Weights of a small GPT-style language model, trained from scratch on English Wikipedia.
Architecture: rotary positions, biases, untied embeddings.
Training: 511M tokens, 7793 steps.
Each number is 128 + 32 x the weight over its row's rms, rounded and kept within 0 to 255. Layers, rows and columns count from 0. Numbers have three digits each. The size before them is the row's rms in percent of the matrix's.

# layer 7 MLP up, 1536x384, rms 0.05, rows 545-599, columns 128-255
091:119115156062074148108121182151140102132157122177096146098098158083129190121093170126110058137155207113105063165173143092128142124148126144197147151101147149172168130123095131086147158120187065219193125159150114138119081110099049098128087111168137197091109136092088139099142158132135140111138119154127153178149118168119130090107132170108149107110130144166154111167143093132143180148148
098:113112122152130164128111076124181140115117106121167098134093107086120144105188073136136128174139150178112131175150090130200135137160114101105095174170121149139111145132130101114111160122114170104208153099167090144092176146081131159127149123105103110126169140094172094098127152113103134132067149096112130147164127198163101164087108066120169133162108105113094157143107196146129126097130
101:076111094144140170136144161076105163112183124132139135185102082138114121104168104153170093165116161147115152141165132080105112133098171118123109099077076141056129078133139131161143136140149149140143180113106132151173170098107131226115104113147159146123143142117115138097119189114147092148115112131177114135185138166151100160155161119150119103087091134145179175106131129077138169207063
101:086150134115103177086109170167177088092113136101135144121138024164149124109106149137142147181160191145148099136053121139150111162117135139155147121131135124167083121153162167103068139125117175110115124130130089160118128081143133160139112169202162182038160148143120134165077120116033158156136106103118111086176155125126153106127104109146115157093136133118152144094117103116131158134040
098:098113170127127164075133102097164082124099045136107155110116165062095161087147106186149127132060211153133142188118161115081081156120129164140170219154150123134113183099138144148072151112149121155159106122188154167118164092148117167154147129111094104101142190154154094166089140115124111076086084207117088104125140120162075192218134146168151136121064147106130110131111114122132147134102
094:146068114137095142027137153078100113106122086072086069135133163129170149123148108154161169125160160091084089121092163105195124143169139115112096161129124125095135198096127186142133148114131163179147127074100168144176110116124143112122120155190131063196116098161170089127187077135127106170068169085116143163132156147155183122173150116143177181094098099084091167131108156122095170144098
096:066122209110113140091160125130082145089115079124170162161162096088060090159140167114133096111100143109114115106108149138194138180150123089154147119171084151109103102088139057145172227122122113089184121116155120123126157148116143139176123168137162097141147146106137176083177139078127172149161153081096106176158116156140154133190148093171141141130097075079128135101114117112088084116089
103:092130141084106180091104163155094110083123137153104168112123146126133150113137111134194093130105108181098098145083131112103097139112157147126063141113118120161147174118155166117123087114079141136138140141108134199102127094157128128148103203172171162152104135131227140098185133114161172128074108085114127180186135129181115161172082119150153109157118102029177137065129118147116151141157
103:158105138154156190153142143127119136042120124079110150153077098143171126149101117153129098180149157114113131112079118151136116125092162085137118167151097081080145118120130161118071103157112112182107123080100086108196138112074122158125093127151103091132067119176180129109142190179145113094047097093133188157113111119152115108154191100197185127123107151160114134122146099088100116177081
097:151126153132135191142105127091136188062181074168135102122132083127145108112147151142086146153154156155135084113115166061149126228091202133135155118094126111099086145108155113124121157150100123109133119133076147132148111161198136212086179146154121110113166153072149120084117136134108083160160157103151156141150140106189041138105173087121148123093130127155157113137133114159120109095044
105:136117136153132157124073142147188062068115136152104098171129143121131149112147140151108123148123190114097152112053097156133144106099169043107119166076113106153099137136170104131159117117127102132147158185091057137090150159116092122070088185150194146145144132094132148105083147127106114085140163091081096132150100164141088169151133073132171130093127110139131159115192100111174131167121
094:129096116124149174107119108115123169170132138121111145153078134168085135108077142158126162086184165148100148086145166108091139091091137108169173161150095129128141120146163143060105134108101119147076112115097099151183116135068145172164135062171121159068212140101099093151145104200137186108176130126092157130132179152125159151114121139177114074089129108118122124126148133105131140149103
096:122135101137170132070161224123117080103115112147117123143160088129131178123090185118100093140124226183141110131058127075100124150116136171115153182196151135112127088131124099133104170069147103153135158209170147165185131078117096106131094110115143134123112180138096082164145145127137194165111120201154122095170131135082093145148105161158164113142076126121170140110190116096152128140100
094:116097122076151119080118095112123137073131103112109110089078073117139193102137139141184137145160118133122179175110117173138173124163122109113090132190160123090125166108121112118125089121092157176147156119119108138117155199127145088084092120121181117159134169109090168106119148148113141133157151106106149207136116187081094207108066115123168117068092139057090179104147136164055098122162
105:108119131092124200158126073103144150173173089138075135128112073128123145128135087113166161141123087134117115130180155111167123142117086139149115164138123104112105109098156185070109166172155110142156071123135112153100113089140138194129100148154112104101164184083156165032111146098129135142153105143155142136142115128111070088097088059123163103156097131145120112138126130087111135096033
107:096085164121069099124086124153134159172098092133121103125118158093090101205112132193076108089149114126100123158109082137148129087171127163152190098176128075140115136135113076125056177144110161129153082135127125129138137156119208065194080141169138117091139158133136116106088107108179166095166171094120146107150119165115135175164117139189176139118127083066110145138164134130099136173146
100:074165174102166172101074156087151121125138108158028135151121162076125118126090117111131046130108130150058131186130095105107165152175191144144142165079094122165167131131159134084165145109146137164132161163090131104135122139099168122082125094113143143115131098135122146151084094080126148132126106120175138174194125136149115125084169130136182149122132169157090128127143171077165127122196
094:092127159114080133153066133112118177107159149080154152107110074146164157128132116137135148116162112101115134141117161097160166138115169124119123093115133134162108095125216192131076152121099101171106135123095068106116117089131117182133181130116161103173151181175105182125060170107108102132115131135049120142205085124223143145135187109120138103042137175154066118082163106128144083160130
108:144119135147156103129163101151101156153163096127111117133089113129112167087141117093129188114069133129107094220161109087149100134077123130175136213115144108051091112112118095114072189072136083138096087134140093161184142148088118131112077156154170122108134175166173086090188158141137104140124119139142135126133099136096148139193096089193123138165106132138159137158086128124139136183080
100:153126140056112134040151073141129109089146079161130107100131138100089140045119163162128112139157176216118100159066137142160102142106160162093134143115160137121136167096135146134142071105107159131164148143116151210164131124099107161179168133172167153154124155175117174139107111083106150167177155189147135182148157153048105154112121088133144123154114050100172147121130109161121134149092
095:092106124137114143127109128141127134198109119165143147162133186139059139053151158127170119164132162070117121126152137068145127140109080117121116146129118148098101128118116122115118219110099151115102085097085121158123141105087139063138100173137173150085136101108125079151086081126097156092161110111125091086104063116086140157157103131170114085148089119146133115121056131135111133134102
104:112137084095091215137150193105148113128195109104088115171111080146107131163052032154126090145142131140087118143107100121137141122100170056162165153048139147099054104114138105125116107138107123119132152148151092113075156113132139129116126088172116148121188083095154167163157121132101072104097133157146165145138097153183189123095111129149106100175092138143135124109139185150165117122154
097:136135101114151135121097186116100169154157117122118109163178187129130167179135102144102132131088175150135109112168140097136144087154140099071146082084173101089111155090126149103109110078143092124113182061149132165106127148073167140106147112140123078132084125149175116193063114119128188154133098125134096087132151225155148126137132112146086113116103114163141172092208133101148155127125
106:139093137065165119097154117102118118174124110099118135089147152131150142169126116137098142124078192096069082138071166157133116162190151107149169164142237120152129165136147153117088139146173096174142102115131132124112101142120148139113128088173132117171118129012160088116170186121141163089130086154131101151116101137144132145147135090173139158175084120120095137036131124096107098113146
103:179108197149124204072092108115099116116083156102090110168101169085182167090122201125101155110085147153095150126173120148099110145142206144216119178113180146132116128088145106088166142186149127106167069154094127141111126115141138127151121094158163145122150150128164133159150183159102090096114128133102165167140159142120185158198148114164165160118129085140165113137199153108122165208155
108:178165130150155195135092158069129113059149103148123099162112095117167114149084161109119134106074122169107103097159142073114149130093096099147131175103131145110179129134139144133171081093081138135102168140079107120087125110183093111095086132112101115082148111119114132075090118121103075063130102157142143125161162108115118183144157037139118065102151121112158161144164129092085155174104
085:138112184132105124123137191148084075096089099086107133108081115147122135111144095167124086103139156058074184132127177092118138120086130196169148126098098115117096127109174113103061161132181145075134134164165089128103185180106133101139117126154140099110140141151135150083145156133150144135118096135120138152177061170110108217129139116163100134092135107086173138092122100119130156150094
106:187135127085106178023088172147123135066142099079073137110086123086073104083087167076147097109153116204125121124141109111155116122149150129121127147086162131122138131116146130094132151163063169098185118115043089140151121170119106140137132136201146086142136169125104123162115112111158135133170154064161153137180104137110133118111134108161098155084134092093160150114126124079111197182138
103:159059119070105099116139063120133154158109117172136099121117101091074162108109158161128097112127167130101046142106142162134139112161139147104126165112119064111118123125154090139126143137149148127112144145159131123194086126077130120105157183174218145062126088116137149098063178132116148170141159173119093188135085104113156162196095076140170136102043099076176141121087052134136128181155
101:076135151122098142151097150151189117100153124099136084119097140170117118106093117122093057141120167101078144138104157098162129131116172104110110121172153120163137181157144176150111110119122147152125145125173100225101105136151099155175100103171108146112097120113128081117133134092101075148125123094177136123142149136100102189131042109220122117167021152106103176165093149117086116148088
107:114116150154113147121172124130149203061190075110112118163066134148137133103119103106158117117127129154121178161152138101163098159179089130155138114145135155164132156092151200175071125096119108111128114124125098097138142158122126145117103176142075118091091122156180177167117115140188156118133184190155151221178095108138122110090134127166080122194157199103134190109123102086126155111106
107:092074136134093155089114148092125075107165154132146209100095126116121135138135144095161162086106150139129084155155152113132144133104188132116127159095105154164141129114122115079136216125137160125125083179129091171124084138136210100148130113135139141098157147073136176106176143131059161062154113117141121103153143124111106201149088122093130115079119094134158115098133151123153154145147
099:112110129118142121093155191138091175108180110113124069129133055179104142153179077095185099119116147072124136141106135130158133134124049125140132096147172087101107175051165214112059130153121087145136122077131124145132088147132148131161101175135132047174112134130101165163098119101173053145141100095146162117138122160118130112174135128115130132090106093103153171134131140103117098161119
097:148128105133170086114144116101151135132133109144132124134119070098131141133148104072115097070198146136095134144118116103129085118107082134188112093078110116124117207111149167153096103110083207161158096077127122087166130112123169142123123104132084129124079147046139140108119178105124144124107190130096122174110104115131175127183074128109165163114160072145082189110184083124074080092125
104:077087135119144144114089072102143169134134113130129066177080186167157078170076097128055143136107139123129075091132142089130112152132145174113099160119151107122084081115171152125140182109120124114122106093140097168128132061108137131098147131168128117125127136113148089127081157126102134115113129164066191115134125124136137187121160075109152153124140136106165107146108101123129148082064
105:088016163086133123168129113122149160127182117194127123147158137067076087134138107103144151138146124088129135146155163162172185173116056016124125105150173165113108159117162071086073118107141088087158167106101119146065177143106096135146152131111115145116147134113135147111112113112126166130136181131162118123137084130171105162155088125064116107130121131142095151136101140089150068120113
104:193101073124133128113070118099144133114111089152085072103099133074142154130052134085108139106187135149116054223116132062169105117135126097146198157059175122059119130127134120107188169077179161147187130094160135116070104084146175116123133099179144137101115071157129133102056185143049095135167152157085088112114181182114149151147090138171116077133104130162164142143105113130116143143143
110:136121141159155175139117137070174129127151159159098179140069137179168189064137129148118114120108157107118128137143094102115123141095172108218131151076135134130145080107150184068098133127157100111158101103123137172145107106107171175171150142125099118113095136103102112126151162130150123132100089075146137224141088110137077154105134125157170144163080126124146116112113119121084132102115
094:126103132122103169146105173100147099110170205132032114119088069081155158096180119125126177173088145123113116170083124084138093154060129142143116202120174149117124100107117133130129116180148123104159153076120111143143125140114147209122133151155123115073119116080147124137200212097149114142094109124151166093134183172137161193104070051129145094082073116127126081126143107120105133141103
092:121110140123161172132126122093124065156113067086058142178107144176091164160066100139183106102095181063096095188114136057154144116099155138146143177093103104155136132093140149131162121081168125108149125129192097139109189152133200091129115144144189147098165110095149124079146115120163140132134142115120115196169173170118101124145100138187183099160095126170168096132129142165092120143117
094:139061148063130119068078144131063144128166148114104153124119096082102134119141129154199156100144136105070057103097160120122166148149146175141132130199159047158136231117125130098106090084139127127110128151106130125151157115099176087109130164102116112090109060139210099155097142195106119154075140198073140152139132118155118187174097091133146134142092119109094124104159039129123171166144
095:156117155186129163119066147143180055140153122113117112185126151131146140154151127117104109151100153150114176080104112149171101148122126091133093149175167115167108143095113220104074151109111084184187213140141111148155153150060150147154052102055176098169160155085183133119134126071116147157077124085120100121143094154121126183122061079114156139134128119166081169074094150122093159099098
113:174133120115100129114121106125116104119155167098077101089086139128104165090150110192076091081114146139091103142150189131152098178099132110129083145092136048086138099088163148148120084137110109165098101124123083145160116136052104172153114139157199138127129161144163083147097151123122149139111155146081164190122117122157141193123128041117163112110111108063123107113147127156146176084114
105:152081146173102140068091180137093128115115069139093145105123122063158145145155196072113146141123127069160127085117096118192077204138060043135103135127145104056162135080147124121101154127098067131207142093095130111182141140126138133081089158112179114159077131097140129172117121114062144120107109156074125111142129112161179163131083077117114134100112070083143137117133095173121128104101
098:044131175119115141120126144186173163125088127119178159161117152117101112091083077187148100093168119094115121130200117130214106175081134081153157126145171104147108079136166125103143084120166113114111144117167069123177179134102120138149114072159137194114142140106130146111099137072144185115131123116123088098136119138125071170088071119126123133145106067128168100117082135085103076097106
097:121114174179078178148046097188146106159141120086097125122068111118101135144094171190152106122113162103095128116166161088078138093094101143208146137117091145124162151132119121134071139086142148097156114158111131162122075141144065153156169130097094198085148172107090109145158149137158143114131123136140139119139082133113214171123140143161135095120149198114102167126095158119105164114126
097:149066108096087127172110124143155140157130151127173111120101190162115094049098127058155086051141153187102109135132171122149145098198128087157141130133128111122132084144167151112111109098154129110133182074137070159134116137144180160106146195125099114097119198109150104079133140123080173149148185162165127175132077134096113104169030105134109059115102107127169143146137144139150158136100
096:079091152100141245131078087084142160150163144197114111127085120147086154144152128070098124165162136119047092127200105130193170127115168100133118117117120118130143144115127107127160152144153170116099115137154110090181136164099169111123138090112137127134147125178083118131119130177168137116116074097160106146181087205140120187174132049155141091103065139127159152151127107097081140152130
099:096094149166163139083117143106091062141164148172073041103087120049156122137137124145102097162140135127093136166119109125142143078105193181107106193221161138099133161158142150121091112072134088127145081152168162151065204108126129114090104081178094137106124148158158082069190152165089112106105126118094122096140137139113115151160111146125163162184026124132153128141155152148132127159120
095:140069148137139127111119097101137143127106113117058083124077150087090198122123095125146112144123168120098097157113109104144096119156182120171060152076153136141105164151131161112076116101102138134153078131148115198115148117143173153127106116194121128125161092108158113113107119195139146129114141100135153130171174117161143128147060072117170148133108096094085142106128140113123125134091
097:158130141103119165118104176123096091108163098166100151104124143130086119092160122183164097128143112144150138159154176095134136177190109110098106123146087160136156198106147201157123125038158116103156156110075162077156081116127129137093155124100148143154159113091167156148159134106122104120097151096144117098128084098222113138131139109143148113146089124068124120119141122118084136184129
096:145075170146177125079160151121133172110063014099100088103121131154131107160110102154124091129119123112090120092128108131157112105125109131078092146191092166159196148143115156123139127124126125136155088114146122124185126158121151130152148163177127132128127144114169101138108178106124093123113168103078153135132182162097130159209128123162157165141103155114124126124176117140109078112088
094:115162160101090154142197116138120139090093109121117142142122125122117154062142150085117156168145121105088098137175132134112147166085063132166103112119075097080116107081144093133053135128125162116094184078169153135073110118119135125080113152110145150143136167072165132131148216114157116115174132107145178190112055158147151096100151113158141076162148115141152191128143177114093125162091
106:144123153134140095125095127110149126135122081108106147111120143083132133140173088077041099085124153163124145086069162150143116095105124120127130123159219131111106121141130140168124121113164157118125146172148086144107184112092114167129097049124154094165111127143197108071093220118113152147065108158067191132172131144134100165152122155145154204104085142095109101123119134119161136080102
100:100176103141122131151137153143117155113123078068103093134105152115167122153115103164045094114140062157084180127105113105164118132114160150149113124138145091111131084135189187104125115081179087157098136135156108155177157104126121098175128061119165150090125109142156063152124125114151100162115132120133130161205176144139120128133185139207146187080126141063148112150130126080126109096115
# layer 7 MLP down (transposed), 1536x384, rms 0.0391, rows 545-598, columns 128-255
087:151128171070107141118103147098088153133134120123155142094081097168098158128103123163089051151128153138143174162160068112136122126102090128093117097158114073139182157112126064159138140173142171113134106120149128071085147159143133142168117168122119170165141141156155184124124103088110134166105080057135128135154134094099106135123067090140128142175133136116146122119111123173115138141144
091:098139155235125131172176105108148130125062107083122123139133153181141120125076127097130134126150115114210089097136146112073136155153161109115121048139166122144154088169093140125165144170134110145116148096163113216116079098149132105161089112155181125199127105141164160131131124105155087126143086124170119119117088091146126091126117125151101117180081130107124120160115155062159121108107
097:219152102107080113104158140124130143138146113158144076128116085139090118120149141142136142051098174093114123098051100130116192121131163097118131134147148106122127131102137154140037127150157123179153139122137139133136159096130112075130093086174126102135114111108128138076136146131115071125166126146073121142154100167070231101151133139138091100077118090165162156114153125113090119146021
105:141097106108116083137145174099085117114174202141112129139113094095201101158173125149109162112139136166157169146120104189125148089111122146240100165137160111112124110137128092063107087130149142131157141088127090157089183178101126112097123111110076087123110132106115123147156145176135081114195108122172126152130141122073172200108116110124101115092143201121102129130107172202123192098117
091:116197149154090176117101130137110114146096154090140122109152109160185164148086178151107149168112140096120073095146147093122180077077071061161107107103169153154132098113112110148139155127143122177172144165109120107143120122136087125159079103138158158131124123140095109170142149127116093195131084115098115164111088164135164121037085175123120141141126173155116148221152142085149150155103
094:100155152110123141183102104163109141163142136149166135107131092142131107142079152134135084113117152126186173125117114121117135126142135087160105116124103114126090177095137103109109066118129136101081127189111124137146136107147061114162096133031139169083095122098171138120099142108171170102187109186055131138082134173154121131127121186127103032145138120153149152143129107100106100103122
091:098107087147153211094117158133153116183098154104138132135123128181106149143115105128100161120147127115136078137128111058127148087138143132082159179127136072136109117119167180170085088171183145137122119139177087105136119115091156130059185093148103085181097170121141118157085107117168118126178106136157088144129099124059088116130052061132161168115177151164140118093077118101127197120048
093:078127163151194130153102098133038114136143138112197124113176177125106060124176148139109210163183136148129198108169178141143117178146113126078149124187136144140147190101090114167109148133149138122074155117101176151085132155098143110162130113125059181135175087151116190117142137107207106151140120103179053147074116165149154118099085087129102107145124164218153117126150072160116151152110
099:120134132048092106090106079095124096194132063118104145144139159078087134137128139127150095114182125194144094143201100110102148102166128116158096128180183199088142130088073142142080115108091111148151154057155119111111167146162151139108197134149089110129128104087082173094069108105114134104123158153143136155142105096144149154102125104097136148119117095121072136119128119126150147090097
100:116103177101141075127126181119157114156129165061196152092135120125099070135120084111155101122128111135101133124102145183112149089066150091073154128154061152123123100076142104120116124117111106139131062140180168161162094064151074094126028111121075146142166127140138111168134086133124130097144071155149129114108134135159129104154132112089089092120133169083163169162091133129243145061139
104:149111123137140090102065147089158069108108110133033096062123106155138153115098088151160158159144145109130189115092093128122087180144176129109146131108105174179145180139099090164141132082116129125058121111145127109136085141141075142148171090178141202099136157149127109150052070104111093130087143111102144129091166143113103078151120170125153100094083062136172119122117146083228161135115
089:124165153011112052109104103096116119094146102140103097104114119113117103122139166194210196114100129111146123138173107140073151101113136111107118191172199123115122159113101127118179181172166153130135047167120145145122155152109093153128091146160106113112081080119143123070159175111087158073158135167185130144037121091153100069182102117135065148172159113098173125169162137201169140099136
087:152096124086093139110114093157158143111095097173164143150124104100105140161128106126167079167132066116056101125124070130126195129129139176112081105132138096146114123123079133169172114147129165154182190125076152132110087082109155088122060136110072143157138094120136092139153194157124171128138139118137152114116085097154175151156154151078119139109182133167140139135097093099097147121166
097:138168131155162173127149165068163185124094129116149148097102175138112102117113089081099153129161164099146089125109132119139133149102162105108156109108119113182134073153107123173108139112165104074128171095150090168167105130109122125117094118114059143094152155117169124135117067166144056137088114171139114110097139101140152101113135131189086159157105095189124110186175118158189170073086
101:077100134190198163117124134211133123149158170140145074136113088124132121149131116147134137097120120193146090101083181112134155135158155198147106140179119110115087083167126160124116157125140161070157125094103103104155159110134107136189160097140126126096169164069176033110085120163108115137139143117181159129100124096076150136149091149160180103129143086133140131183076116100130158137047
097:120115085180160115151090155199083119180077109144120100156101111161164120096090072137105161151115091133179185143137135128129057142129143146111180152134128140100108106095137134099057141092131083098104131102079131103116174141119144132148141084085128146150078120141159147173128121167153134157071107115193166160095077114124136104094083078116133155088145073123196105165138153161158101121134
100:142147126164128119125103118102124117156170141174128093121122111137095126179074160118160124124109116194108156097112142126152130066116164128143082098130110122135152184124200047132138190138089162157103109139138091171071124152139141153081122063167143155131099158169092149097096083133094146127165125156185133178098130164079136121114151130119116077077181202128110161134137129216077139166125
086:100167168092137122119154103143114094092132170139172094108134080144132113165133132147088130113094027143160140105083145127146162135100153140129122133066155105117112131152097083196142144148067152083145121142146118134129169152161126154149121140169068152082155105127111144067142184120130084151197209112123090150112130086142098116144082138108146126170131140135169099208093139101135154101137
111:109132097152128126125136126167165088133121129126103133151097079093159095047131114114093133142078074094141098112102137105066180142157064117150177193170131102104112133098104138111121131113124122137195160105170162123136154064150096108103126112143168137130155168103113095147085113090140113126138149110111097107104068149159098109124070148169134106093082141144082138150093103133095136140106
097:169174140136098110167116124167151138110161134147116120110167140109185157126088134078145150122117123134161147138103122112154048123167172174199107147116154119216119075128152198093075135085152076101136133120123141111123066196150163105105172180075113122105107083091138169180185172123158070090133055096191083151128092156128086159059130130115140116087112203190148098137088146112133121082097
093:128091158154233108093091119104129138088119186136129142120174106130135159181104133174096092158092053113115158104105067156065141077123193123124125109121137148143162133121163132127108114095115117128159170132174080130140159187189165191119089121116114141133069167146068176108174148075107133114095157078131131155122131109160135176123158089104098092108137182145174101125115139132163099138135
103:116166121116161148123107123123140106116141105157123123109081118121095094120154132071169099132194137104101194108104127071147106120142099096102141111132136140156090115102090113180124095143192121131132150087130169092157091133061159087144147144149125094145130132172160100127135090036147066168096179163159147090116162128114152085115161088155156158117156132120167156109133170125097207111099
095:115126089172134157100135124175110126099116164144126080169164166110174086115106104100112098132105051152166133170140175100098153106167152097103118128102166163164209160119117204159144118140111102127090126110089175067146100141108140158105139118122163107169166129040082177172104100136166120131142125120127116127121148105112082130163105099101097070096135188180122137177093114083101083127101
105:068155163188132126189110133194151111087170123102176166159099142108117111093107162100110174128164111083163130114150080125136110203096144165146148154146124143092124143148100112063104120164145115110130133140154051165168139112084096097188108130097105125124163157153148129141120074137172090078155115072082061135076171065179132079142132143166129102097166148092105134165146143133087077119121
095:135118065083121133121137129102227110051114143096147093135126160161132138120090088151138125144185136154215167145127177122093154148168143155184110127160098144136161150140072115180062120125085150133146163149134171138147104065163134189146101145203126142121152167138119131193109094167190062154139122135095152159063108112122112102131145105078102116160102134146074178183148128145104051164168
103:168156056130130113125130143163174102189143104092166120074122131161073066151179163126126082111166166130063059114121053124096126103055112149167154155132145212108193135134102136111145079123120108147122153143128098146111125118128123122069107114121162100155151102138074169128145168132139068094086152150168109092132113135150122120147102128147116186092155146150169191107090088135081173079104
100:116071111144122143091086167143167110086121116144065143138060136117076137159144140134106070128119164110050133142128147064155135111119151160160110105159115105134126138100212134024067173107138178158134173157135045164132165175111134108155112137145143104140146143125151126093131125156105120100112103123097136107237071117129133201172102109137143115133092124109113140126116138096132148172048
102:162164117113113106146129104108168107139117082126130115041176188043151067159121122108124168106102227115148148115150134136170131097193165150161182135108112127188109115160115162168149090124124136158086147127168073092155099128144146084106157136106095152131113097056183169121151193114077088111074130133103128133132159081106145206119167169096164106163133121146119117141140044164189149129165
099:160113123134131125121170174164104095110133134162179125174130062116045054163126114131134126126110180118089076076227173102121120115109130138147109127133140135156147129117114087088166103111222134131127123175104122128125108127125110119111081107082041111096171106168127085182208135124181161160101072130144152154103155155140116065090073125187118162160121160156112151106120072159155124172128
096:114132108118138143108172086154166186126100180168124111092061148033141145084095130181169098154134105163144134131124115108157167116147134131170147125178133145153099133216140153128100149070103093167114133081080118119126111144115105151101162149094099156076135186110170127170187137121132138114128135130181150162125151089088112073098094086119153119060142134151081144110126043155131146126116
102:108185112110145118112116115081199136076181165133162088095180106140167132121096111117087147118070130137151170048119130128134033148155181124076124083158143109148113133123086164198122119137192102151047140089142205097195135091124135131165141095129154204155161140171155085112168113069115121143103125139132143162115150120116131111162105157200118184093145086145106140140106156166150152159124
095:165136137135190091074127113122133104123156095103144152068100156089124081150128120138141115118136080192142118177117126097174140118108115126180094108120165109094166152113133144131212173107110063122087219140090071063134140135135137140072109123136197107126130054158109134158080084114184123144129123138156130149098141119134117189102162083155136100179113097122094131130098190143115098161188
094:105129159164130089139111116080106181104113141157093093131179146129096089166087153098144151138138186120112188161154095104139157131151191129148099101081149169142156143189095098134183081113157139130152142155216101114141129150103125163122185176170098131069118128053144210089208133163138150110133126118089111177117161120120094146122127171119170180137120118140060166131130140110140057121097
100:119124159128166160162085082101125104104163106086150189073141183144168100079150045169082130116157147150156087110093190143090108139118181154107115103126134090201104067130077107148117164162134148078136156141144187127138110184176135117139089102116110180070081127110134133135107105069142143089150119146153083125112054136142105100152152135158088133091165106111127123103147097139121106064140
104:157115118146121180101125143091178099127215193175159110139123170133197090168124082185114161099145094102148090090158186119132177099146081111189134152111133083143140138134099089118120155118172092125117140134100104126068133105158117091122127182118103161098170127119142087116138110138118113123126054165106160148123145103088096108167196166118121082189114131125116130160191182087128117156135
107:162138150202150141132077150127077069139142129109117130138131183059142097146138121128145110199137121118168139135161132158142093098177163124144213059143194128190136178147102116175135076106189122165169144109125183137123151147089110196140148114075120148105127169140122105088164175104104097131144178142122143070071122134043095061148101070076159200117140125130143128076155160114050174137106
105:187140124102191152173119130081120101126128144137111070111081170087158103138131071110092161055152082159114103139114143053142119149121092124065133125102135139117138125087177091166158115101133165108083115094138140108113129128152165113115145150160188074134143138127191174154096109095128159189172148167101093135130056108087134102115160149125088086125111105157109210116158106143133104132123
103:099149114119111146126097136145145155106115130115161067057142162142157118091163125131097176075187138117088154145140128166123146048123135140140013117125105134158144152112086110155131136124135072126139105146204149112107165114163219144105103113168165089105168081103071192143104070108127091137101101097110103143077113171106084136108089132139145111151154157080183098132099152078137187118199
092:126154177137162149130109110125142150109126139056107112100124164134145126170112102180120172075103146067095082094068126134140136151069125127120168136123148144109169130079140092074130113168120111128198101120128133086163133129123073126138098067176116080168091157153110157132103125071123143149111088075117124146106148139161168099181151104133114142098226148144128096139236168127092103141169
088:067157134105146112129154121099147094092096171129179128131070142150139157121166142186133152141111149141097162099133132108143134084166164174148042166120115124191150104071130105140080094134097099144119131128194127173079166130144104143076135104099151124123045126143158148166138102147130129139081036122136128106107131168135078156113115100159165109100100164134122178107028133164147125078138
093:109143065178212131140153126088080113108152117155109145072116136170090138097107112132125094098176150144158168122135097041102121027095154103090102065141121130107111113158163095092114127117164151171169138129122104102170111089118124148096128151119116154090113132115107104077097107083104089138110126122118151095122140174159140118106164168129097137146184193118084112150155143130165068116130
096:113165122098132143170110127144147113122150160135126149105128135083150074122196139136106145152129119186101083120134153103091138077101122170114121140132154160128050107152140111108166129103138082173096101073169047095100120084116127099116137132100134137163106100126123159098157153193097113152139110165048147137146152131163073148065096143109223090129128158164155114118148096109142137183129
136:155144102120143145153121156084115131113129090147134154121148150086142199091183145115089111145127127164167108129165166113092175127151170104155142047104100141146087091115164097124124062152089089112140110133126112123174157091102113099090122126109173131121104116161160108184149130127106134154101164128125122162132148176188090175048119133139140127049093088125144116131180115144140165122104
103:060090138162144117131131111130143167114156175073122149130113135098136095103122112124168046130154120144152109164133117141128236106140169154134161097099116122148049130093134107128069054089026164169131124190112112162062182160159091162100101092148162098127126128150128091066125145143135099088174182131152146160089094132086112079166158203148109095109206106143153106111120089167151095114113
098:038168169143085120095147082114154122112098102175134163096122155081176188107126100105158108133109157120122151128134132077082059134112137198189131148121107130096096123159126053108083139219139135107169067163019066144095136114189134176105123151079129203107169134059191140111160063185082168112125119158175093166099146091110109167136132181157097147129143138160088140076109128126147162133131
093:136116123130127084121138115103165155125142170164145151148093093133148075169161107101116177198121074109158121145082078135153155113116211088054162141123127095173170147121105165119172140128127185114125144128151183169155151148094149075126109097107128118089081098152155138142117119146122135111155187143000169160127147120152112101135099139125134142156093052159132093068161080097128141139125
101:160180096114133165162088173158090098099176119107136093076139131092135146174144128179148118179106116150116143104083146167137133103107094138158139111143154095125149196112118103151133143155174141165105141114110185107130130107162186091132167119133161105167100122103099125122147064170140098168125103114190097190155134036167101096122163137100132095130133183097135125113132082181127089133146
097:220132090129116092164184115155161121122115119143173118125144082102139102123126112172162102152161115102162113103172053171116212129107105131170106161117082135140108154142192100053135128150110109184177112098141060140138139091157110097151156191096097143117175129091098132054200164163093133122143154185099147127181111120144132091134092172151104121153123092109151112125079095059138159127122
100:135084090080086112119106139136080197147123126147129139096177131111114137153092068101208167090149076170164140078187060113127095160154144162127110132127143105143139125114120185158073130150087187145059149158088153125051154125076167138092125156138136127142153125078146186145103084179119148150142196155101153104172089091104165134115104144104148139179186134080161225114122168145140071131090
099:091119113113142113162106154190122108220095152177121107108128161140183058155211143164080093155084137076137097085139133110127125103079120155140138125117092117137102125108081059126097109088177107082093137181130152148115111118153120153129095193142100121134102153106084160147145120150164127086173079139097105122125096126144163084146147123103141118158123165185096130163124192093091101130126
087:129136077115188165095107086164138128117102127154188076125149115104114115117120111078158119169083127179135224097090053144127091083049116181130066152104123068127117124157000147120101141155178159161111127185092216125135140121160155173113085097140150103095121139154118098129114094094128107106155198164165154172087143116148137142127117137153098136106156113118136109133108098150153103118110
090:165115077145131158165143133140133095134119171167146135113133102129151210126102136089135110073103128115170178142104130119168131112189069158121116129172152129060125116109102090166107157131165105155122114135094184138131191156142145097063125096063020129102129092153087152156124127125153085079127122131167113129127091113098131104072126116120087115071178093153142122151087107122110158181123
095:147106102176141137092113163101187117128151113183163187089082138118096109145161112135138112107129096149139090106093176148167085099131076044090118125171158120154087099144091076127120080115134150147077055147082197099154155155142135111075174135113154087148081138193140106108108069122078208178060159094120116142116113112120096103129041102136046152095121134125128104216132133181122138110122
102:105151159075170107143161156134118094121156159170111098135104129164136108136124094154107128165103178146097144163149066107129058083079138135168102106095120153188135092118145113124132084180125108112150165148101114143038131165198154138169170180163141057145112130159088117133141169094134156079142088185177228103148085168179192119163141114084147143145160090117133139069133183079087122115113